Part of a small language model's weights: MLP 256 SwiGLU.
Each number is 128 + 24 x the weight over its row's rms, rounded and kept within 0 to 255. Layers, rows and columns count from 0. Numbers have three digits each. The size before them is the row's rms in percent of the matrix's.

# down: layer 4 MLP down (transposed), 256x128, rms 0.0828, rows 43-162, columns 0-31
# gate: layer 4 MLP gate, 256x128, rms 0.0927, rows 44-163, columns 0-31
# up: layer 4 MLP up, 256x128, rms 0.0859, rows 44-163, columns 0-31
down43 099:132122142167144144125124120145164117157099109193179129141147151098112113135121113142105125159105
gate44 100:160132159168137152139115133097148156136096157119176135130133171123116146144124167128160136096132
up44 100:105133131130157155082105127134127149160150141115127150189109156166123169142142105145152146113153
down44 102:137096145124115139141143113117131115134125110081129101100118148106099091155123131161091136154144
gate45 086:149107141097130174110162173091111108097121126114106091112102164117132093132123120137144113148128
up45 088:117091146132101133104149085124133117148130104078145127163140131141142141131168172158151159130119
down45 090:119118156125183177132100160142152125121093091142131159143130088164154149123127143139128124146128
gate46 099:101089152144153142107122105150136152108104110163104129146093133112143116131124153156105125107147
up46 098:168142131114130115145124162165110103123120160134151088135125097105160178142148145093124097148102
down46 100:092123152135140102113138160155137163145109134135127167152122138182127135173119143126143158137136
gate47 087:117142141141165099119148130085146143130093110097109168131104125073136114102100153126097103154117
up47 087:158103114109131132100139083055154138140109144121129093130127155128091114120145112131121104158151
down47 087:086120140145113128145111128121090131132171126123174136153133132099119151147100159160178157088079
gate48 097:130135120184113109110088146152138143087178104110120115125156108144168114135141140120125116117119
up48 099:127090135159096112127148126091076105126129088159146108061099166160161154130089130109102060172092
down48 099:111144160075129118158110168122153109136128091108103119135120098152154143135067147151110176109168
gate49 097:104125101109096131080124157142131126121122135103098123162134122127125150147150133145085143138140
up49 101:129117124138150090136106127098156088087084109120106134103100091152120100120113092137130138140161
down49 101:123115146087136108126120147140120173061107145134134149083129140143150115148112128143130110137145
gate50 110:129132110153120124124104113163120130172162151103150151124121134120076138102091117124167153114133
up50 112:098153126132136153128113156146134153092117116105138138157099141132124156114094114151134160100130
down50 108:158100082080115134128104077165151108105122124132129144128115150163083144133137147091103124129146
gate51 090:139146112113146120109105120156106144114151101135136097119151159093112131144087121114123083116140
up51 096:111121106103159124145158160115159121134152138128076146159109134159136146101164137135139145107144
down51 098:118087130164130094104089137144107141106115154113116078117148178081096118166091132164124134121091
gate52 109:158101116150166151116075122129082150158164113121092135163147131113140139150129158112142096142097
up52 108:168117097128151165060115132139101130158153093148119106123128160080149182154150108133160143131137
down52 108:190100097081100115131103148110114136099144169114148157134110122136099160137124131136142132125133
gate53 112:137111090119088161104103075133072107123131128139113111129146168105112147109153166120147114083109
up53 109:093141129139133126113151125132141115187129142163072148161112111098104136135118119126101140110126
down53 108:148144108107136080132127143123114122123089125124129112123113124167100120121107145135091095117122
gate54 102:119110154133137103120104121137109112108161137092122111144173094110114125107105140133101176138166
up54 109:170106127123133162121119088124108126137142092103128139094100141156127160132075120154155112136129
down54 107:112089164186109106114120108131149142142148099118134071140165146104160143126123104125111134119120
gate55 100:128114159146125101126158106154102119122118087118117136175124139117141094125165119139147099179128
up55 122:109160158166124118098140125122130092129106121138146131133110153100113096130130095146111118146159
down55 107:113137124091121114147118135103127142122158126124134130145112122146112139104093143120117149114126
gate56 109:116097136102072111188103097091152136173133143174113104099151115121127121114101158131133145125137
up56 109:107141095165181183117110118165144081144112139129154123155129172153141153117115095175110130118137
down56 106:119106144127117121149152157108140152123129131131180122095114104152114151101159143146158105148127
gate57 100:112177099150147073098102133139166112145127121103085120124123155133132111123112145126124136119132
up57 095:120125137123136152153095143098139142145154113093110141123120126170146144120183136106069127144134
down57 098:135136126100170133154126131141128129120131083111104111180150091107118146138095129088151120103118
gate58 102:136128149139150156123142130114146112082132120073105117136109078092175068079099105175124107138125
up58 104:123170093089132135171112116081115175141114141110156108149119102150123134119130111113103157137094
down58 102:092115140135124135129112117131124135151168146131154137142124136098089119155111129130126176105161
gate59 097:148097122134129142110084092087146113143126155140102136114094135097113094136124185090169131084124
up59 096:160141137117159110147131091158178129089121152122154130091162116133138092128121129159111113114123
down59 098:125109112121136109095131145141113121154165138115134150101114113128152108123102129124127104125092
gate60 110:174109087108144143127119123129094127160173133169129116118107219117126124110096128094197135133143
up60 105:125167132131129089128103106100114107144141187125179178132111120173129139144097114134143164090119
down60 103:142141135166109098138122136161108092140146119127108110081126105131157098104119143124098160132106
gate61 093:075127118124126123143089134122133160113115103099123120135148123171176069157139131120083144136108
up61 101:133129162142102138137192107158083084145137116134146104169133124132141135114146139123156184125161
down61 099:112156140153112112119124149138133113106139140114112110138152134150151090069109139144093123173132
gate62 098:162128103114126168178178138115074169150143105110139106113150160128177157111128133164126137158105
up62 094:146148115163108143082135141149123151126133142135146142188179109097116161151137123145103114095170
down62 095:121101160148138152167140114117159125129119119104125140157124129137121136130108127165149149117112
gate63 099:131126117138152149122164094139128103129109116136114122158112117084100138111183142144119114108113
up63 101:146115147128097104138110160119125185116147139109114148151089110130156136184102107103110131120099
down63 097:137163116140131156116168121130102102134131156120104126166118128140146058187172120149117155116139
gate64 098:123152115134118084105114213113114138148107135070130133150102135104150183104126134147127120136154
up64 101:086133103139132127148136146111126113128107200132189117092096098102129123115147114141102162123155
down64 099:184159151132101178108116099154137135158127110139107161119155123135118148169101131122146095104167
gate65 084:133126140106145123167130153152138154160151154117135127113142148072176209113133089122100098111181
up65 093:096125161142118119162083114085123145130153130120148145142101153159158136133115124120125106116143
down65 096:104130137146125132140126116106097156104145167140137185124100115101173129108092142138102129162145
gate66 109:161106101097092158134137088174102125173132109126087125150159127064133140128180150147147099119093
up66 104:113139080120087146177144130161100137162117131119127133126159089141133121162152151124121078132114
down66 100:104144108113136149103129140162143129120162115151179143135139094107127140128154142109141116126106
gate67 102:142158113166115085144142112143110147135161128098131097121151069130119123143126128172141171145125
up67 098:129123094164139123122136116160128154108145147176108120140111113139123111090144095149080113106113
down67 095:113171130130181130079132132155118110138122138128137145111091117123103108123124119134145121174100
gate68 098:137155140116089081160143111133142108159160110143092152144153141169151091170123103197162136128121
up68 102:113113123118116105175115077093122098115110096125114138160095142125100072131090136137135130143093
down68 101:124127136102101134135120133094161128084117116113089112136131084138174131083066133088123134113153
gate69 092:133115141071172169130165117128097160137082135083150091159125093136167111134162130143159152126073
up69 095:156142065103155147122163094167126147140091106093172126125162134137133075177152114103166123105115
down69 094:137088137122103108096097134101103139106140139113087124111141122092115117108159163071109148159156
gate70 100:156073129154119140130152171153158133167175098147144107153160133106122137116133166088107123118119
up70 107:102126126072129129145147105101133105068115107141150141109135122116148100130146114129111114124108
down70 107:141120167119137145072092113101194109156157133116096111138119137095126140119125157165157116170136
gate71 103:164126143113176123146114125131144166124153136121166140148154109116127123124107154110154157133106
up71 107:086147105133089124080144121131130146143131143116107140202127101147106156130155168083145143131124
down71 106:131109130142142122129102120112132151120108165163109084118140172150092090141114106176134128143184
gate72 100:153149106150136113125153123092114102125100162130121138153108163146160125088174117123077112142126
up72 100:135112162140074116126154087149119135105111172136091095146126083141147124159107114135136140106168
down72 099:127126110077170117170164144135141132170122120109154168124117092083141120119134107139145095130157
gate73 095:185183135133107124106150158156074130140131100125132119152160173100158129103165147111170113144146
up73 100:134095127130112069094167141148083070119181127124160088145105107179137071093144131148124104131128
down73 099:134190128147120134100165114129131094112091123155130143141126156119133137119170163155153133125126
gate74 094:152150076123129097130162131155110121162137122107150172122155112113138111139104107109171131126118
up74 096:124150111096124159102128114115149128095130174124164098105125122081112145112097130149133134152175
down74 095:085141114117151151112127096115095135161142094125124161166150105143157148175124128141116135107132
gate75 098:126142109115113125164109111145194131152132144128114118113116113144097082134107129115167118106139
up75 095:154156129152156058103119117106170169121130148157145140129081136114131115147101118123133098136155
down75 100:105118159155119127120105139113140075127127128132124090118113111149108101082131122127106152124118
gate76 095:132109174147139111117119167141120133122144129142117178148143116140085126136100152133151102072112
up76 099:132077100135117108143150161137128131127119137117118085131140113136105158110173137117126138127093
down76 098:082110112158126102096146097089089112153144088126119158136116147112148138098133093094130129108083
gate77 104:145153130127165149137137134142138128133096111104119164124118176084147129120125138110111130101149
up77 102:161123143178110119100090114128092106138115144146138095144111091191133128140102086144145122097107
down77 102:158144123125144104149115168110138114152143185090118165122124094148080140124118119148141105139171
gate78 099:136160160129154098120085127129129155164135111122146127114122145093124138117098147094092133157190
up78 101:081117110098143137171131102134164140149170141124111185114139163151096181140104132062092141111138
down78 102:136142143173105109158096133123121129130131140129121120156078137118153103121114112149129127150095
gate79 105:167173177182145105082114128105142149126178108128116147122110149107117138098128136079113105135122
up79 105:124134150105133159180072141100090105150107112133130111140140121096117119105155097149132142137133
down79 104:120097175175109133114166141172150085104119122145154130111099133151112133119137136114111052129169
gate80 099:148102136144123098117117138153152144085144093110110136174155164146124090115130102112080111128138
up80 100:107150180091139166134112145124099099166154170164084122106103159135111127152134146127097087102122
down80 101:109132135134142122134123122114134155124125133143117093163096147132130094143133134127132130128126
gate81 104:167149103140099130152118125068120139076123108149124178128101120122122132131107128167154078109102
up81 103:183147175097133110115100128129152113129133095104137096132129124134126134119146096140117127121130
down81 100:112108134111129149145149137134136152097151174124104133131124150142129153106101117125150146129126
gate82 092:152082130125131154140126147151097108171123129125105094120144114122110133094142171114113095083104
up82 092:093146124143150124163126111128148163116085111115164121121152115130129116134148193132123149168138
down82 090:147118121091186121096129146124163130150116117159113130121095112140108119127120124148114103140178
gate83 100:135154115104111150154120106161125109162122109110139105156145118093149115120130114131153116134099
up83 102:179122093126141113124148164118113106146140121077134127169119154161139114115158104094113103131134
down83 097:134119134091119110123142136153108104150134131137185109128159125135145120094097139118111151124134
gate84 114:204099140076111155136127135173085136150107143081144106157147138113126156114148112164176108098123
up84 108:152103117105113124164109146131144134134190118128123123118162143140135105168072093118147110128118
down84 109:121141115139117119121113088124126120115141170137108130128149129133130070122120141141150099099140
gate85 100:144157140116124158107131142139134131132100125167086167151106161111119124113163131145135081106090
up85 102:132102143125122149122159123152129119093122062161084160142077087112083111139153103121154098140079
down85 101:104090156132110143109107109066119180112146126143148106120111134146162108126119158115135124127137
gate86 096:097170099167119159118163139109107111173110126117139125141084117120118141109184154109131076137126
up86 100:131164147144143107095112178133069121155070142110183126137100081129146096154132145115137113143140
down86 101:150140145159138132111137148126113072119122102082136132137144057113083093080104136090139121131111
gate87 102:170150114115114075114129092122090119087099142154107151132117132132103124117089089129124118141094
up87 104:126120144126146142089119116113111140158126152142122113168099124150129110173137151139160069129140
down87 106:149136106102105102104125144088121112176106127149130139118133126138121091131186109112119148134092
gate88 098:106107135146121081106138120085159137142110075128124128084132136092074161143155115126162130088122
up88 095:072101124118113108129064088130152129123137140109095097103168134143149066128145151103117195113129
down88 097:093155109093123133103121129085137120138140119121127136089176109119126138155133104062154096103122
gate89 097:126108124095147120129119183111104119119133134111118148125109138131126109116119108123102109150091
up89 100:142177130130130127155149082108128141115136192145150108121132138125120122138137136154122160103106
down89 101:090131151156119190077120128126125132109081109139138115130124132113135161172156155129134145134150
gate90 105:180151072083115091138142137103126147117098129092136107120107071086102143133135120096112135117127
up90 100:108157107134128120161126112143172155153132141090097101103155157123128169147130143115162117125139
down90 100:151141137185066122142170127125082138158139095111149112146073146179138127156093157095119096151107
gate91 100:109110091145135083164120154111109111174095131097069148141141107141080109126106098127144117160130
up91 096:173130132175156131134126117110118128133174115120106114105150121121105160116097147127153119127092
down91 101:136119093100136156101143153117132091115108106148126103137160094132125148146138141113132135125086
gate92 112:180101134124134137067107118088121109137128108118158165096136170130112133141101117133099122112155
up92 109:143119163105154155114132097139122108140115079119110155119115167115141112164105110130099140108153
down92 108:148142105131113128097168099147147106170162148110142089160083125131135139126125080122119167172125
gate93 082:149107115145108102129122119166165166121102100099169102151139140111112051154179123154118115114112
up93 084:151168153134152158112152131103104128136137144139147155128101096128188184115079157128143148134123
down93 091:107105139117162158126131121104129121135109145108141124151157139129138138136115148107116128135119
gate94 099:127089105112146128135130117138122165140119114113104168160155079127150143134115156169180140123096
up94 098:142147134151127098167118084122131158145170124132141141120120111156173098132093166126167125133103
down94 097:168134122129116116132115089099161129104144086119121155149116156149138129157167155141131105152118
gate95 102:142136130115128116120145070161165120125134111099138178141114127113104112119066112151123148083158
up95 105:094132113160078122125165093127143101127114155175101145123080113167119121119127126142103129127125
down95 104:187131135108155171108153154147081131112126101143089153161106132122099118117103112113203108116139
gate96 102:123084131139140102145120105156120114080106113082151134142136121124104108145113115172139117128168
up96 097:144224100109134163099117163118111191149134126139125143166107122118165146113139145104104125117080
down96 104:116195138142147116135126128114120113159144112125138165123108155111103141166121111150104106139109
gate97 103:105114157141151117109127165125172146112113160115140112193141143144069152110143138124149107112129
up97 107:126124145138129128118143167132120161122074183129151129175107131111130126126167107154111150164129
down97 105:157178088135168134112130096127134145148133116128123144091112144120149137114106140129181128153135
gate98 097:157109123127119113115113128161176110155171125128068122166120117120119155118138108113158086146111
up98 090:129152147110112121140122134132119147116150100088150095132109091152155114120147162173108138147108
down98 090:121141104116126099121136117172096137127100083105153091128109130124139130102153161115174122149147
gate99 111:106105100126125114144156118129139160125105119127110145132157086151161135127132082132158127157110
up99 104:120145146167132138147142144128113133124107146122123134120110160136178103100114110100141128129180
down99 106:121177122130133161147134127148103127147119113102117137117116154125172114131118101082114183123139
gate100 093:124152143122115160150107176136124160129090149126113155118142091104107134122135074125122170154128
up100 092:093176072118170117086095126093147123154091126117129145147124138121110088127123115097123122143136
down100 094:115132091149108108118108148126136129103118102125134146146114127080153100143130126151109158135200
gate101 094:138118094160131109135129151143135165115106163116134120143118108125122140141160135088130139112126
up101 097:138153107127164141096134139144124137165105137111141097089087161147147117099114133164088121113128
down101 095:141175112065096146130126126121129135094095144130102143110139122153170140124100113102126169137131
gate102 101:131148094145135134156093114128150089117166120108129162125131157134128081116127134130128150084082
up102 093:152126163150106122106112154130091170150097125105117137167158115127156155147144137164125082135161
down102 098:135133128164106101120114115162136131112138159131099164130180140159144108169139138134147112138134
gate103 097:147137136149145139104101103106167160136085116140122153114123170104135117109125129163101119114151
up103 093:116131146134120114136124138098160151137125134133165119128107107144099107066079108156153102156131
down103 095:106114138169141147116161103114116141103115141134166116156128136110155115162140140139141146111129
gate104 116:144118130132117156105135115131117090132154123088121163154178158130140149122152151159164113080079
up104 107:147110123137097162131118140121166138102177140138124163140116179161169121173105135101142138125114
down104 107:132108120150115124151150116106136097116151173106102111154153140163143126178149127152137180161136
gate105 106:165141123142165138086122150147095124111187112131112127125125144148125109099096102137129076140134
up105 109:114106151131153154125114102127128109154136112088073147143097087155105104143127090128139165128155
down105 105:107116125132074081152132154185140128146132128148150185171142139148099150193094145166121059115166
gate106 103:122118167123096131140140142109125104116093111146119110169159129116084130150113156137146133140119
up106 105:129144145109159153169144148149113126133128163119112156129155120117096110114133151125127158103166
down106 103:140153152117153156095141091144110156172110121086116118140147132123127129125094133110094130090151
gate107 101:159114185133165144123145130159113153101109105154157109158186123110126154144097116135088103102107
up107 100:083104110116112140112093113095128120172121111146101127149127190129105107160139142155120146136154
down107 099:146111106171096070126156134147117146130115133139164127142127105149121101136092100146098136127143
gate108 116:121105116137149104097134106136118126109134090107111159152129143096138106088140105147152125117131
up108 117:125143149173125127111085096158138072105141128128081124159129150133069105124086175101135129136140
down108 109:100177144144141145142161116099124115184152116102144144133138111134118163121115138153126110159137
gate109 101:128137157096132083097141137133116128093114142106099192173149134114107120148172143118126128102129
up109 100:123145091146137146112139085156131131111161149108140108096139116141093126148143110125105114163107
down109 101:134167124122116109139110121178121123136114150082121099129128127163154136119135131115117146111117
gate110 102:145120128123104110038070113145119135158121127162152109120125132098076148164177142089134137136129
up110 101:131129114109136112100135165087099135140125102097141123118103145085099161120137132163132178094135
down110 101:130114121121099101093160112148141099184115136136122122136103129143191120126142113123148113116109
gate111 101:101126109109118126143092129122148140082112148117127195140113116137106128107103148144065144109159
up111 097:146126144117155134132117131109161117101090180129112167127161121117123103103126089182103158121104
down111 097:147167093097128125185157150118143131095157109120127102096140153106092088119118128094153125152152
gate112 099:182137144125143103129165093145071150126150124091112150123152112123140158117165100112165063141138
up112 098:106103137102135103132142151146137158148079141156141113149134163102185123169186108157127089142171
down112 097:143127116127143160147144100185119148096147153132114124110092157133158129102100140159150141148110
gate113 104:132110084105089122133148104114167140126097162128115151114135086126085143128109162135099139160127
up113 096:112126108124135050123094154111142131125127129102147114130167138159094148187135151121113129177151
down113 097:111155090140124089123103088117133116115119116165080129132145117181166126147114164145123099122153
gate114 097:156078127135098137132135164138145148153145112143103108145123167092170133161125192160094121109130
up114 096:148109146118106176154124145152111133118134117132122127105162121116143153073094109148143162121132
down114 095:150120101091107163117140138097151129130123155158124110130134142171123089095094147164120143100137
gate115 096:119110128103104107117134146134109109126110121095151091146146144141130104109128091143118113108160
up115 101:106129120150105109110089122104146107100126140180161118129129099111166105151087116107128138094107
down115 101:110104103107140136078123102109115145074109124131136134148119198122136125129127151149153149108121
gate116 095:140128111130111115120135115141091112120116098079090130158087126118135126107095133164153140132084
up116 098:149146163098132175114187082103154118161111124129110120118125160082140148166138168085109141162127
down116 096:154167089149124160125116127132104122097148133116129110107121152092150133153144178154120126143110
gate117 093:163118097159124104106120137098109129092143123134140142131105133112140125077139148150116090135141
up117 094:177108118144139188101137114130127121133107139112097138148127157140164150111171118174154100167118
down117 097:120148119128137107091145105133134137118128096144139086144119156133105146114115130091096145132108
gate118 097:159094151124129141083150115108125102149080166139119103103128139101141139148132122117136108150135
up118 097:155143118113147176099095154161118157113143091121116128109153153167099127100129151151090125094119
down118 098:140137149097115112106115112124108144108111127130097164146134144125099093123132174128152129159147
gate119 090:103106128119107135177156164105114079128126087141134139137130142108119198078119143162142116126151
up119 094:114112121152134133158133109126115106124160157157140122122132096093129123136104108133152152115107
down119 095:144123117114056163117153149122124115110123144131109149094139117125123130124157146115131107164137
gate120 110:136100137109115164175122108154119110137177145142121152132124136120154140131128103156120124146073
up120 101:180098128123123175130149097149106127083163130107130097128194107129119160110122141148127085120101
down120 100:142137145120121114089091092111120121125139215122135108093130092130175161130131094117155113119140
gate121 084:164155149163108159133078134122125115166176096145120103120139190145109126102150147124150097143113
up121 087:125088114155154119170126146111165120144108116099142172141191141119135165135121113153159096112162
down121 089:185152131116111112165140127088162141130107155112104131147111151118118112151127131139086140150151
gate122 096:112101182146091111174128143157133117114118099148135114108147103121144149108115122152161125117112
up122 096:159152125154157106077176137170133112138072142097128099105133125107112115128190130097087148135143
down122 099:089116106145108144142133129133102169108166097127175138147131111135113120119127127147153117108142
gate123 106:095136122120107156136134072140141093158145125141103143103156149140147135175116128106133107138124
up123 112:135121141117092148115083155189092106131124151134128073092152105109155119152132140098125103145133
down123 104:152166124120099129134130097107104090071142146121112164085132126111117139092119116116124135120109
gate124 101:176123148139098112140123087116115158110113107139138102120121140125183129124136116152149148127148
up124 096:115137132137143126090125102166120148120149118092163152120141114146166154122136118144087161155128
down124 099:136143146112141129083130105126128147121135139158105115100127122128152088139181116135134141150163
gate125 092:109121138148118121174090099111133126114082125158135141138140118122113107117078115135121150133159
up125 096:136156095120090135133133167174091123141156144153113138147108167092132149126089119126112090138158
down125 095:121135127093147134127136125097155123154138113178098114117138096130151137102127120134144104168154
gate126 091:126105096146150161145133180129141163092103152158095168162144123089133126081169150119101119144120
up126 096:131143099127150124147178170122148100143152136130139131130109081101127124095151103132125106167106
down126 095:124154157127142096122118123174143117154170186114107113094092115124126154163131113079123131139143
gate127 114:117135122112101093128109134083088152134098127082145106152155119148162092118137128160114152118135
up127 108:124147165153178126117124119134149125120110098101117136120111130114107134135116098154110135106127
down127 108:139127096119133117070146133130159102161123108111103130120137144111133145119140140131129142114136
gate128 100:115110174143120116147129124138123161129196079169149166138148138139108164156129128096126110122142
up128 104:134121146134135126084137098129129127112108107119157096131165154152161119115100099166143097125121
down128 103:175122135142072156107071096145127109129109173123136105102160162108150120126133103159114104139149
gate129 100:134130136166146074095126134128174119172180172118143148141116097096083134112109133138078138112171
up129 101:111102127140085122149148104121111129129103124102149108110123091152086104163148142123124156125139
down129 101:126130121149136143121105136145132139137129151141164120166097097116082143110121102124130106105161
gate130 101:135104138141142139130150141111118156157106114140119144137159120112176098110147072134121103123126
up130 099:141137178162174177073130109115138147118157076137125099118159135107147130104114126169117128073128
down130 099:093126147112130111113133098126142098127127121147130099157162107142144136109146138155147111149136
gate131 101:177153146125105134129085093150134073122186143134122149147145148137092137144095110133161127100104
up131 103:131101133152097161151102087111113105154106128125108147148089111163099135101128068109137133089112
down131 104:106119159142120097135141131120132150112162089090113143108107139130143163122126120131117135153176
gate132 093:114090174166077123107100101132114093130132132124126144139155119118142148136128139118133119182134
up132 093:083144094107130139158131129151121122143165127136109143112168159126114137088132160117158111105111
down132 093:097139131099123130132076110169161106086157105099113169136139113157124153125142143158126103110153
gate133 112:159135143128148122133083119160142154088144184126103135136111129129129115140100115112170110159157
up133 119:103124126149117146138156098108121083096135134110114136109145133195162076133170143144126100166127
down133 114:145106145066180118126129140138141148069126109079117098139146111150149144142101123136142139090108
gate134 100:163166154109115113124141150124104096119099140134153101115101109117149111125089122139110174136141
up134 100:117149113126140141151135122134082095082105098113143129137171150166101089138141149140098128137111
down134 098:134123110102108174119129140149131156103121129097070090130137143153154185140146112131129110102111
gate135 095:149124128106111136125132105152107120125130090102095162169135162136151114128079121142137114119102
up135 095:095129108143123122160127099137121113146132161140129125139073126126097102140095136131124135155089
down135 098:072106157166135178124139106117128107107082138126172149095140115082106136140127083081124137144101
gate136 090:095132097167102152173094128112121089090137161149083159100140097103156119077129166119146100113123
up136 095:102141156096147142087114123121149135144101164129109105144155128099168115184190105164113181147106
down136 092:138132150117106137109102152103119131132142140129169147164098139148100134146117127126080132115071
gate137 118:132167149141145114131103149145133148135136147154140185148098134150159115133154116160125119107124
up137 110:130130126123089163152158144131161106116106137144112182138138110157154126117143140128116163163140
down137 107:071118135129167110127133163111094116182107133119114142152126151117107154109088103117152135128164
gate138 098:138131098099125146108140126110145150118131110096135114113158101064112133109155064162146112158112
up138 100:139129127105153056156136097143129107113127077133127104105140141114139089138135125167076105156113
down138 100:138115129105139089121142115101139115150169115131096114095109109117111134109148121157124090109131
gate139 109:151099164103119151158144105126105117141141116123125134116147113133136113142132140136112145137116
up139 105:142162139148150147137106095153143135137125115153118119120113161172141111119110128179085119062114
down139 105:122144102133100131191146126128143087102124108180122141156120141123106122114085148144144114146137
gate140 109:164125139099127136136112116100092145133101128133126132079123158140152130121094143162079121069098
up140 108:095088130121151163134143144179100141114136153125097153111112151162118114162099125128113122143093
down140 107:109117144076116117123192147107121131148113124133130157117146147125161102138126127122165146155133
gate141 110:163142101149119089100113149105122132150153101125114084114138107104097134117128139143191106108119
up141 108:083079101099113147130105130109118144148122171106178120128135118122086157138190119158094138130158
down141 107:161140125059103124131097132135153125134144129137126094165140107108127090144103150158112113142139
gate142 106:171113099128119106132154091132128149127162099106167099165135116060108144092154103114148105100118
up142 105:141109101116111118141113126163141169132104125107137103160169120141091119124102121148127131088145
down142 103:122146106135147086122106149118130119124139111129100107142105131126131142121143106143086096143080
gate143 099:105139108109096077099099178092145100107093126115124142125173123126122104132156110150105109094080
up143 104:110165132150127093134111106125122107139136164179113135151169133110158118123119134160109158134150
down143 104:061128140115157131129068126113117141138129147157133164158121153116105109119119130106110101124149
gate144 107:125154095109088109154160132116116104146079121091087112136118118118096098131153142106134148125135
up144 111:134141102084146134117102106134166125102129114107119142134139138137115134205155159137103117161163
down144 107:130195144120166113119097157126142105123094148126117130128137156147131122145179135155112137104105
gate145 100:127114187149109115103139128154134115123081088104048120129111127128164116141125115103140148138105
up145 106:093134121147154119133120116152137158169160131128083118165123146134113131123117106121161085142142
down145 106:140154144115128145142134070122123125077116152132119098132105099102151130133123138123126127129127
gate146 095:149121140093128139118105064137114116192143083112126149137119170153114112039134150132150108095122
up146 097:104125112120160079102099126108150105133158129100105144132166127100088094102115173117090137090118
down146 098:143129156152088122114127118165134124140111128104131096143150135137126081129146128130117110094132
gate147 096:093123138141149148122116103092126143141077114087128145115108060144125123121108157153113124121142
up147 101:120112135160110163191150166174138150087109149161121138130122141119124094136116149135147142153111
down147 100:170188179123157142198110128145114122117165137118135161119107126106133105130142119128112173144163
gate148 101:135098110126122127116084067167143107094148107120119124106147086135128096134117125149169168156138
up148 103:143141129115103117108073099121126146136135128107115151139134171120083122148101094094153141170109
down148 106:142149149127143149139099125125155107103127079113082139111126111145087133128131110127117124136174
gate149 107:105140101110075110105088155143128142113183187133117173131136079123150137145104127133132122139130
up149 107:095073142109120127146142126107137135123138118148118122138156136143132171154118129123141141101161
down149 109:133130106109091101140112138142090079135154124144125119123135106127118135145141143122100128132149
gate150 099:131153093113128120125087113084130155135101161085121130124142072159107121121157143122079130129141
up150 097:110154122133130106175126088071171141111123166149150098112157098140117151086140151130137111117130
down150 099:112145140106126147172145151111150129109138193138139139149136131168122135141105124099133156122170
gate151 108:139128136172140146141117186121075144105127160165128162109127142115157088140139131136112097079099
up151 109:124143122109134148129111147161115128135085152106133105116098127111106111121127161130111186106113
down151 109:157109098116160099099096115110159138120146126120146130169124154135134109102118133149183075124123
gate152 099:191088162134111132114125113162109153144085148111136166095108130160100114108157114136155136157143
up152 099:111165150131136120088132132155138119160123158151144132149125104129140143141153181134094129140069
down152 096:169125103101112173103125109069177120108140102143150148130154145103113123142078167125109103193106
gate153 084:152142149124082108133136162151116138158131127111145129160102139078134149148170127120149135146108
up153 090:121132122098123103094158089138097150139068189098110141125110125134144169148183117131146130151143
down153 093:094170081097124164154148148139117080097141128133166118120096090130093123120135112166118110132110
gate154 095:149147120118115143173139139132136113091138161116109177115141124145124157079100122115089109114097
up154 095:128166140124109149111165116153070091137130130127163125129096115106119158092128142133086112142123
down154 094:121110100076172106126114130109172095101123108119101152109129161118129188169109152088102156137133
gate155 101:130127153135108097135074152149150175131171131103161146152161138109168150130109121124089146104163
up155 109:131152170114130133177169064121092123162122132082156136136125164108189152131135098137105122135128
down155 109:144135114149095142135150150136134112156127118089117181153111121124117157163129104122108132128130
gate156 107:101109128128093145114127150120120134155087142106161165109129134137122145118169120106105126130089
up156 103:143143113113119125128143205109141091121091145117098097157123101136148111105140130094131112115127
down156 101:128124086186140115142119108096165147103146115142162120119160154092150126102127167114104118106144
gate157 112:124145115148107141133170175132105151128113160140121121155126108134118098106148119130117130150120
up157 105:163135087217131136124160140114092113164138166148108121177114139126130137116151101143161136145135
down157 102:143076131112150163148062118127158151133145138182153151155150125145139110114082164084146131115141
gate158 104:096121127117111138140155110100127116099084153145090158139106091082121119112092130159115139098142
up158 098:121123156125139163152121170126147136154133099103160134122127126140137126100158121085155132135117
down158 100:113144099074124171109136098131114127113125161135128122150132132131148122139091115128118151118137
gate159 108:097135164130130116175118153124182129111126115109145159088161110127087105150123120113143125109097
up159 104:125097089189167112170120090115127142112108089144144132100169118183131100147126100146106113128104
down159 104:154158140102105133102183130131151123173101106130112131087102104118111091162152141124162127123105
gate160 094:126120146123169153137089118073129155113107098128129166126104114100147117146104092136123107131117
up160 088:170082099143117121144120134158149087116148114103123112133125096117128199161167088123142170117134
down160 091:143121149120152139132109129129136140118141164105153086162118114113140128138102100126143147141111
gate161 101:142121132158139166102144154125142119117167151118141132156108119140189096134119125164139103147119
up161 108:124076151073117147126176094140092112122131133150122090131090109119140128129114140141140138109123
down161 105:141147148139136089154146117138138100117107115180120135163149153147151150148114177095143152174155
gate162 099:144132147136131152129122124167159135157099113116166096114152127100115055128092148101112153140134
up162 097:102130115071135139120150122099128121168145088114135112143097166100092119112161153126109129147082
down162 097:145112125157146122133140132088122123132152126145118148139116145112114092119109108119143171111071
gate163 106:149124128098135097143162097167115209120121092126168121130129112146130135104146094119087115110121
up163 100:101148099143085121113150138128162121080126124181154137129161118185162138106116155093118094135099